python train.py --n_layer=21 --d_model=160 --n_head=5 --n_kv_head=5 --head_dim=32 --d_mlp=640 --vocab_size=2048 --activation="swiglu" --norm="rmsnorm" --norm_place="pre" --norm_eps=1e-05 --positions="rope" --rope_base=10000.0 --rope_fraction=1.0 --qk_norm=false --attn_scale=0.177 --bias="none" --tie_embeddings=false --parallel_block=false --init="normal" --init_std_qkv=0.0447 --init_std_o=0.0 --init_std_up=0.0447 --init_std_down=0.0 --optimizer="soap_variant" --lr=0.00492 --lr_mult_qkv=0.5 --beta1=0.95 --beta2=0.95 --lr_head=0.0116 --grad_clip=1.0 --warmup_steps=200 --schedule="cos" --final_lr_fraction=0.1 --batch_tokens=131072 --seq_len=1024 --doc_mask=true --train_tokens=623900000 --steps=4760 --dataset="wikipedia_en"
Each number is 128 + 32 x the weight over the matrix's rms, rounded and kept within 0 to 255. Layers, rows and columns count from 0. Numbers have three digits each.

# layer 13 MLP down (transposed), 640x160, rms 0.16, rows 565-591, columns 80-159
114103092113050091166098100131163177101087141079152160157129140054126140123158147131082165070117173160137139128099168087153084101155130097106120105144161157142168211075147124133153118107109119135129156154096199133110168102146125144162087116
184072152120164126089100160186128119144118122151168071043135147160152136177108211194114151126174133081129139134141132095113181128115093139133083082163104151178084171162111129115133138038132130163144095132103197193098145084138121167123146163
105125118090146175113120137109136148141160104142146097098116149117096145114096137131105143102084125106161124102130136113158141135116136128089143168107125145053148150172106083071131113109149136094144069187155207138132151102113160140131099120
132107149107131097153098105177101157072113180106160174124119143155156154126116194112103143180120113093127123165075157125133151110142126117084139102110153106103132131123149125146165202140138099102168175174129100144138098168083090101101069117
190168107176186075101085148138099105066137122079153145149141116115106096088149130178210110160093139165071102130137108108178156161106128119125118179157137174095190145101089177096117125168100122154133091171143167155117093091163105126102151144
104151119090125121090101162133088139131134169100152196129155145140096119101146077123102142145130095069157091126133152143126094115138122112122090095102161103092082143133098161145179125168121093169165149092138121081173204162131142095105162125
133136083143124181116131137121084124129148053092100109069168137127194171099152096103157138139106049131143185105149090094074118082175117093148088135143130145133091157128106111092117172105112134158113152112109195164177150153172135100122112123
116156100106112145104103180139138130133121121107083175140133116171155090153174142173160096151128084152116131058121125126121095128146113143106162131134123114115187127046079093154152166109136137135078153196128153120159123132099199142124145116
137188112111143137069148119129130149130133135119087111127084181153121190127122094106077063171081103115071061126147127104163099096113107165073156111087056129114164133125112051088111133140131129125086164130126124164113156181153141115149119144
117127137130085148098125108101109175061190127130118164100198145079168106124126123178197166157146149177129150068098129137129166108155167094130032193138152106130102113083080184181093158136165145111122101121160145179153197078086136121163148143
066066111189113129116192153069136083171124155088080131103109090123098134154136129097174144167201121117115105152154154086151136113087080086096163150113144116112101108130187165058197089057142106136158129115109118142139121149071102138115068081
105128176123155071165118094125051172111131090157111114107186193147104059158168088086122108173185209139125166074061082130131141129103149161109143129144155084128144087155134136082140098131076185136130069168083145084158188146114124108100116169
081108159124188062126171129085160090098115100101092109140137039119045117140187195208167120071176159135200135158108113141121170130102152170155123139087115147140099131119094100099060132107111126166148177115123140103102150139187114113150087126
110180172124115132124168111163125177107127122105127144134112099118110149084163129141129116145121108138130132130120125130156141115139116114123114116059094110108161142157154103134109092105147118093136165190167097152137079130133138127143130170
128122143120159171141100116114127144152082083113145162179111176127134089103103086147167133164182108115122111113134064105160145141155131133123084128082112149141125144129158112183163080094080165096160126137124181128157111106113143136113111176
143118152131102148215120072196081137155121173113106155162130146105116080135086167115173139103225137110130122140142132127141146095158131101144163175129162128188109134133128115108154169155114123115109089081128160107150087148102139088121134130
145201133135107117116126106191121179115134124066134102074101114105094109136134099116129106144123107134193122108174107142170141122109115155117080126116147142086142132159127130124119076125099166103143085159135149136132085104132148135159146123
095150099131106060178138092167161090114105089140145141202163129154132116114139081128086137103151137061104162165209181109058108106124127110193178127217093108189090089045106139171240124105136135145141099148147169122160191055120149168151149099
088170135117071135157107141120133126197114255091181145110141147115159126105128168150148118119148022123122142107132166140072142131137121048129092145202047140068135102099179114081133176168135159133140089179171082155163034096121097069098123096
075115094156082117048096129140109084126072142135141134176113120146124052188107120114142163130074142162115096115143189107087126140070188128192084123104147126123109087070122115167168089189137097134162125156062143046100094149161128089169147125
122143170212104115150216104079116094137148153150139154113159197146175126130133071117147058125133088106099134111124078112107116117164187121097080146106143103132111141103129101110131152143105059127117198102133114135176130115141146087139134160
134107091159101124138108122152134137093123129194120166142125151155176132140166084097144142127151141183110153063117133135123140141118111186100103160124153125142100106103113141121148163127124144155137127192157099163119127146123099095110103094
095118104175105116146129140099125132159065207151114089125130083072118087131092106158097109106171143118120151114155137095067121144085144156070131137043123180118065135152095103127188137165126107131161105157120097127121155173162159127122125141
102078112162131119090103101104081154084127168187172133118141125098099090181084135182167120084084061106111107159118159139073153127154232099113133138131126130168083183192122111119109173118084115076117153111141099152152101110121086136121130110
143162060141121158160137154142142109198116119167087143207161102132112103165099069145137070107132158119169185074128095142080107057145075151076119131177124106154121146111126084159131056095102117090137151175056114135165100141117112110063137100
090140121158077144128146110149092081100120114147097161116182142113125159134186091098159133107121092142110095115138143142130082145092125115117084194151190146197108149084079042156148124206127122108130150144169118095176126114148171094109098135
168119075128158099127139125116125053087144073197194155141064146158178129109099121086092177133110114130138174147133131061122209169151147110128158167050079136085113165150145138182143165109176094175117122157110178097083067131163103132132191079
# layer 13 MLP gate, 640x160, rms 0.165, rows 566-592, columns 80-159
141103095147095120133097175176137179111148134101149124095132154112179067131096188183143148123100100096150111059141140139165125109144110141150166032209103108127164120157103160100087072102072148108117097144134145215153108125107170114152081167
113168122120154169151112123140060100098142092179088135088146111152120143113072138134071193092034037159129164140127148144170091150121161122123094151118137166065149084165121121123092171096082061107136156141109053076113148153172124129173137130
147182137117117128178126111156156156116151085103128133077159068109130142156149108127105211209174068190122132121086115123137112145115105055065154165097094161127120082088103028171108148181112184119130090105158126119176113127133058129105132107
101114175188144084160121157104113159143089148067191103085140089167125109146192136118132101135077096097079086083069144121130125147162098065138134068147128179136105165197107164112098119133135166101173084115037127107065127099201168118118162082
113167115113136139156114118171103153113137127144080134130182095162075150115122140148131057110091178108100143139108114114117126139102114094083119110108142137084152050143147186088077105208138126164157125088103138084138201110142126134162166106
105071104137072129148130157096223142105133111115114068106074105147146125122129165156112113150134140105119132142135183170156094071184140099168165192150189119105149125138154163122122180157093123166170131062181152142107143129130174137143121157
073136108134191151130145159111148155155137111108157095173113149093082083157112099148110159114127110140182146127113124124105146167096094107201099141148084107155136128131132121084154192176109134108231108116094125135099184119161124151092079157
133142126151151121175138185115090144128139076114150139132129131126137152196079105100165075154159166099111162141109150159165074102114149138070151126109160150134121111084162142069139101118152125172100105191136146168154171139162137147068161095
103097155098138165134168125112157156112183217170083147111134141138194104145118097101147128146136153179129157121091104108138124165132110131073067120120144109139156148056097203118116074145154141155050147151150125129136097081082118101133108163
134146149163129161164060104158055113141107059074148118120104133066110122180145211199131083172138152132164163087098097090152173139134193115084047070146102108178136109143083149173100166078180138133090114207113198126107105090082128185153070109
172115087116141140135196168161106193089139205087138126118095151100131100035115093098192128167140108146100134111109104139201086116092126101185144096184144160151122129117064095108155122117179175132138114171091090084158106115084162127140210094
124172112127196136086136164058130106090093127218140114126056104135116090118214095122106072139164077078161118172088178176188126166123167139142161131108106094106171169123156107162074160160108124138133115111112116052120107132089180098119130138
134124174126143133121143123164121136161154157121157131136145119135125131094126136156106134122080138152113142135173119183117128115131101179142133105131093101083143125113131122146123122113090119070122132141136104139136119128157129086131113134
154096133167138071128087103137134135111113133122118176119119162142133094100133106159156161116108097122132111085096112153114129077117133116151102079125121089144108146098125165177166132069147093070126140137134133104143143122175113157135118186
174108152168065129068139122075109131171120114097102119155172151097095087158112084132126162116180156052044104150112132139169131132136149206130075150122137174130192118173163114184150082139171087118153164145096179101140101053154172214137089132
138153180169125127094138113124120124104153071109125124155112170136137092128167135144109118143112158127163076153143141126168142167122098111138067135127118083136125143142135160131140099145155155111122122083126094120127125116110090142146105067
107154171165110150157108145210219177105189176146118121145135116120117091124155107031156066148123075079078131091070118119118106087105147106120126103184083151161141072119111164126120214110156102143154089179098131077167087130122168114150153120
146112129087175112080086094098122138148136139166114075163098156160104099129140102192114177152165144120093122109058185112182112153145110178157149101027161150160121126146035176122171109097145051112089100134135168111085140159082146130146181141
136108125127111171124168156118105121076156124097117198121093181155188129083195152165149097116188154039145115131140110097098157165130128114163118105095135183131184165131132171170195099174182134161113128118128151112082113155101123125229104104
116120116193080129182156159068155097086086074091105146116109149091154121107138144136149104120047086080116150164127146104111122167108147132146142138106142137128193117142151138085126157197214122150107156147139155164209119177074231102131155168
148142123155152119155142146167147128129129153096124203151163103149175086167156108126146125080172143144171105131161111115145124133141153109122131114133121151129129160176082119090128110097190075079143113091134127123121142095120158089121134193
110087111118156104047102142129144122119126123105095142099003145111103100147167122142069151097161121135107080132061101151162137095125125130103135135110109120176080120158114154151135095136103159072116179077109150106129132083110135144128125184
092085158141095050075078106109116107134141110129088098140126094077117099179088109136149093122096095167130145113076140071163172128115178126088139130112104122114081158166128183105148123181114121115097090102108107137155177109117126177111124134
255081137154118116166100132154147098079204111136118090178134147174145086197134157131150084093150113099207167145118115127107156139108135138129143079080144143109147082124116134099092136117150118115137191139170084082125120099115122166135149175
096162133164058155173057177144038145114174118124143164190122110088145111119065045150102144155124123150167194156103138154155083114112122179142099152162083151205130084101135109125111116089123175062093081183096162150112110161119179091153066129
094128068101145130116142188107161114116100147161124170115145123134076103205093164158150027154110081191121145181121172197138180124100086122130105102184150124138154078166075122127148111099082088094208148172147168190091144076097194091162093116
073118134113088129086090139117104128079114117186082170171201149120075084152112084132122203140113080079080103115126112136142122135161098187168129082161077161151084158145121134117137162069159038104107129126057121109127115148140079105146110166
# layer 13 MLP up, 640x160, rms 0.166, rows 566-592, columns 80-159
120183100156162140131096156108112022178114133145097066157194120099148137164085153083130159134141136101114109162110086122077105170152148111179076107091138137177111111121148035105134077124126115142183165114134116035135113039094125145133113134
140111107102194107126059144151126125101114092205135120103165138136119119092071135119102164139092092147144114131130145153160124119129164158094104158056160172151076118166072197104093161124104098099126174095122122074100178125130170104168164172
150177139098116196104090142128080105138154057188118140127145149107063119112098133126133178162121147165076119136120079121124128109112117180153132138136144150086117105099079117116184137120160110128148139136167171122163131130127135141142130095
074064170113121140163116082184148140181034114175141107172109103170206097100160066127145103111128163083190097129122139115089096164152201110107148137089100108187084148110141110151143144130133154127118196113144072179096159137202124085122101175
126099122111112130127168090191134179128128154124091084081136129137125163145146121119092122095173189183155106106165149137126154074155140131143106164152171125151109104067119132151145117160156114133143135083132153111110166103079160094135176115
198143128142162138146102128139149097129069139141088134142132110179093114099141121122099102077125164127142170117112097159082146160129110114130091142185155128105132106167143111195135129158189154102113191156148082130134124124115143102107141114
185156109071112141164156090167187118144125071082010154063152139110171109148197157111132083136152051131101104060122096176176153168135143151135147107118125109189110096128085126143113141142120114081128105149169160107145119176099134036161128099
117153079139158120140078107095135131153169121111144217094127115095100130167131101109182104175134134123154163113146134150076135146122157135114151132121088130111121128082117103101125100126088163197135167174196148135141176154150173125158121153
144135142149130134099130142134105170169102147171140169141135105113164153167141120173137182118156118110089116061130133148188137211170119140186113159095123131075100150060164087116160109148127109133078126118131141157126134125113092139166134091
072140106216114212144127100143068133085073117114218108239110112100075166173147114171123092077131188140128156092105096097114068186204207076089098082157100179118131129127062102171127146174179144094146120091139146123086102093150148152174116039
161113155123148096205081135124089175122171087169120098189189155175133060162167140134150097175084186119168138167099101113115097182124124067147136183089116094103154098098155129106146126088037145143110153129108127104118144109156091132132112172
122158151142101093128151107085116095116168125079048104143159123153111078113109128125160161085152086146140129152092188129109093134097132119138188102063153144121158140158084158157124131094074131088128133125109164192195068141233110133157131099
112084169147100136107082123124154107115172132180131109093157124147124129092098148115095127115134119110098176179172128106157163118098090082137122108148121122148074148122153130147143158177107135098147137114111126124140162107145145140101105128
135177110148172111120140097153152144098148115145134105120134159144149139095154134193118127161108117157097094099092145131094113139103119135150097074164131127097095124175170149166161156092120106091165163133103160135110097129132136144106124169
072142079129146088073078164068148168109171159095103111140111128100126152149083108098056147101091106156156153124149141155152132126143117145101089108136077175095107119093077156163086134076070135129118113103123119156107164103083160150115123100
126065157121150116134131169118093111128141172144120127117134184174151148176145144142131160115134127083136108109142117130141116110170113143148121153107101105102160149131116166182119098126141102102154135068135164108134120137120096103106113121
109116159098131136117072111140195148064113107178100097183157171140100186185123135146124156160110142120105144116179164148131106096114104074154151107249044128099162130046174162124120150149131110145141152111154157067204095099108172164112080060
082128170064098159147162104131127113183080128110124132148191142133089180149157151139184133121134135148139135146141133163065124122199080155196068194145110178155110206095166057109130118071131119140096083106138087111108110143149091078128139176
061132131058130096135112189115112070154084101124130129110140056133129138144125112065172143142151105138087107133091087107121159148112150158191142124128146103167105103154088078119079098141167086149134157117107101036113093139116103111206140151
097175159142111103067072128126104149090107114166088051128180116192107175117137118144135112120089119169155131114089118083169172121140082145093060129093154064108112049118118107120155145150136068165114139179073072096121092131121135068088121124
110128178110128107145120114115138157063126140103126137086152089124129127126118163176163111163105139144119160178158116072117139130121096083104118079088103083114111147168102098084107132120135092126089117092143049082167099085149128160099127131
188176172182059143168138177129084139111099114149118116157061133149156095089138115081102110160082152163101144106159136122177132155102134115158150146128143117132132120105186142150087117116048078121113138147106140127109164070100152110168102086
105098164112067114111129118145116151134095120115129153177120161149099085141134115181153102083132166144127144141086143098179126140140129090113175083130189134175078153140151200095088074138146071175019161126071167102099096105173091141102175112
152148088153138161076158118100156123136171099132094175153158155148124112159116161164043119163051194141178183102131150111113125102105125176126156193167137090119126157150077134053125111135099154111195160188082163130185118186163156143140122168
111168157112138096116140111104088131141092185127111110108134117166173107116134077121109100185143190165128119128073108194201072104110140120121152176101152087164099167158170165139176124178121130070111106169127063086140138153135095092135163188
136130125125174072142149146107145138179130186132154051082140129064163078100077173085144171075146088153123103129096143071176152139145143104145136208122123150175142123152102114151103084178120085167173114156163175180129109129088064149141106165
096148137116089197114063139097139082066142075137107136092169156089156150179132192118027131107068108137202136144140095127184094161158119127107065048132084116115122115138118164143195154144164115096149096163179123097094108095103084131078137077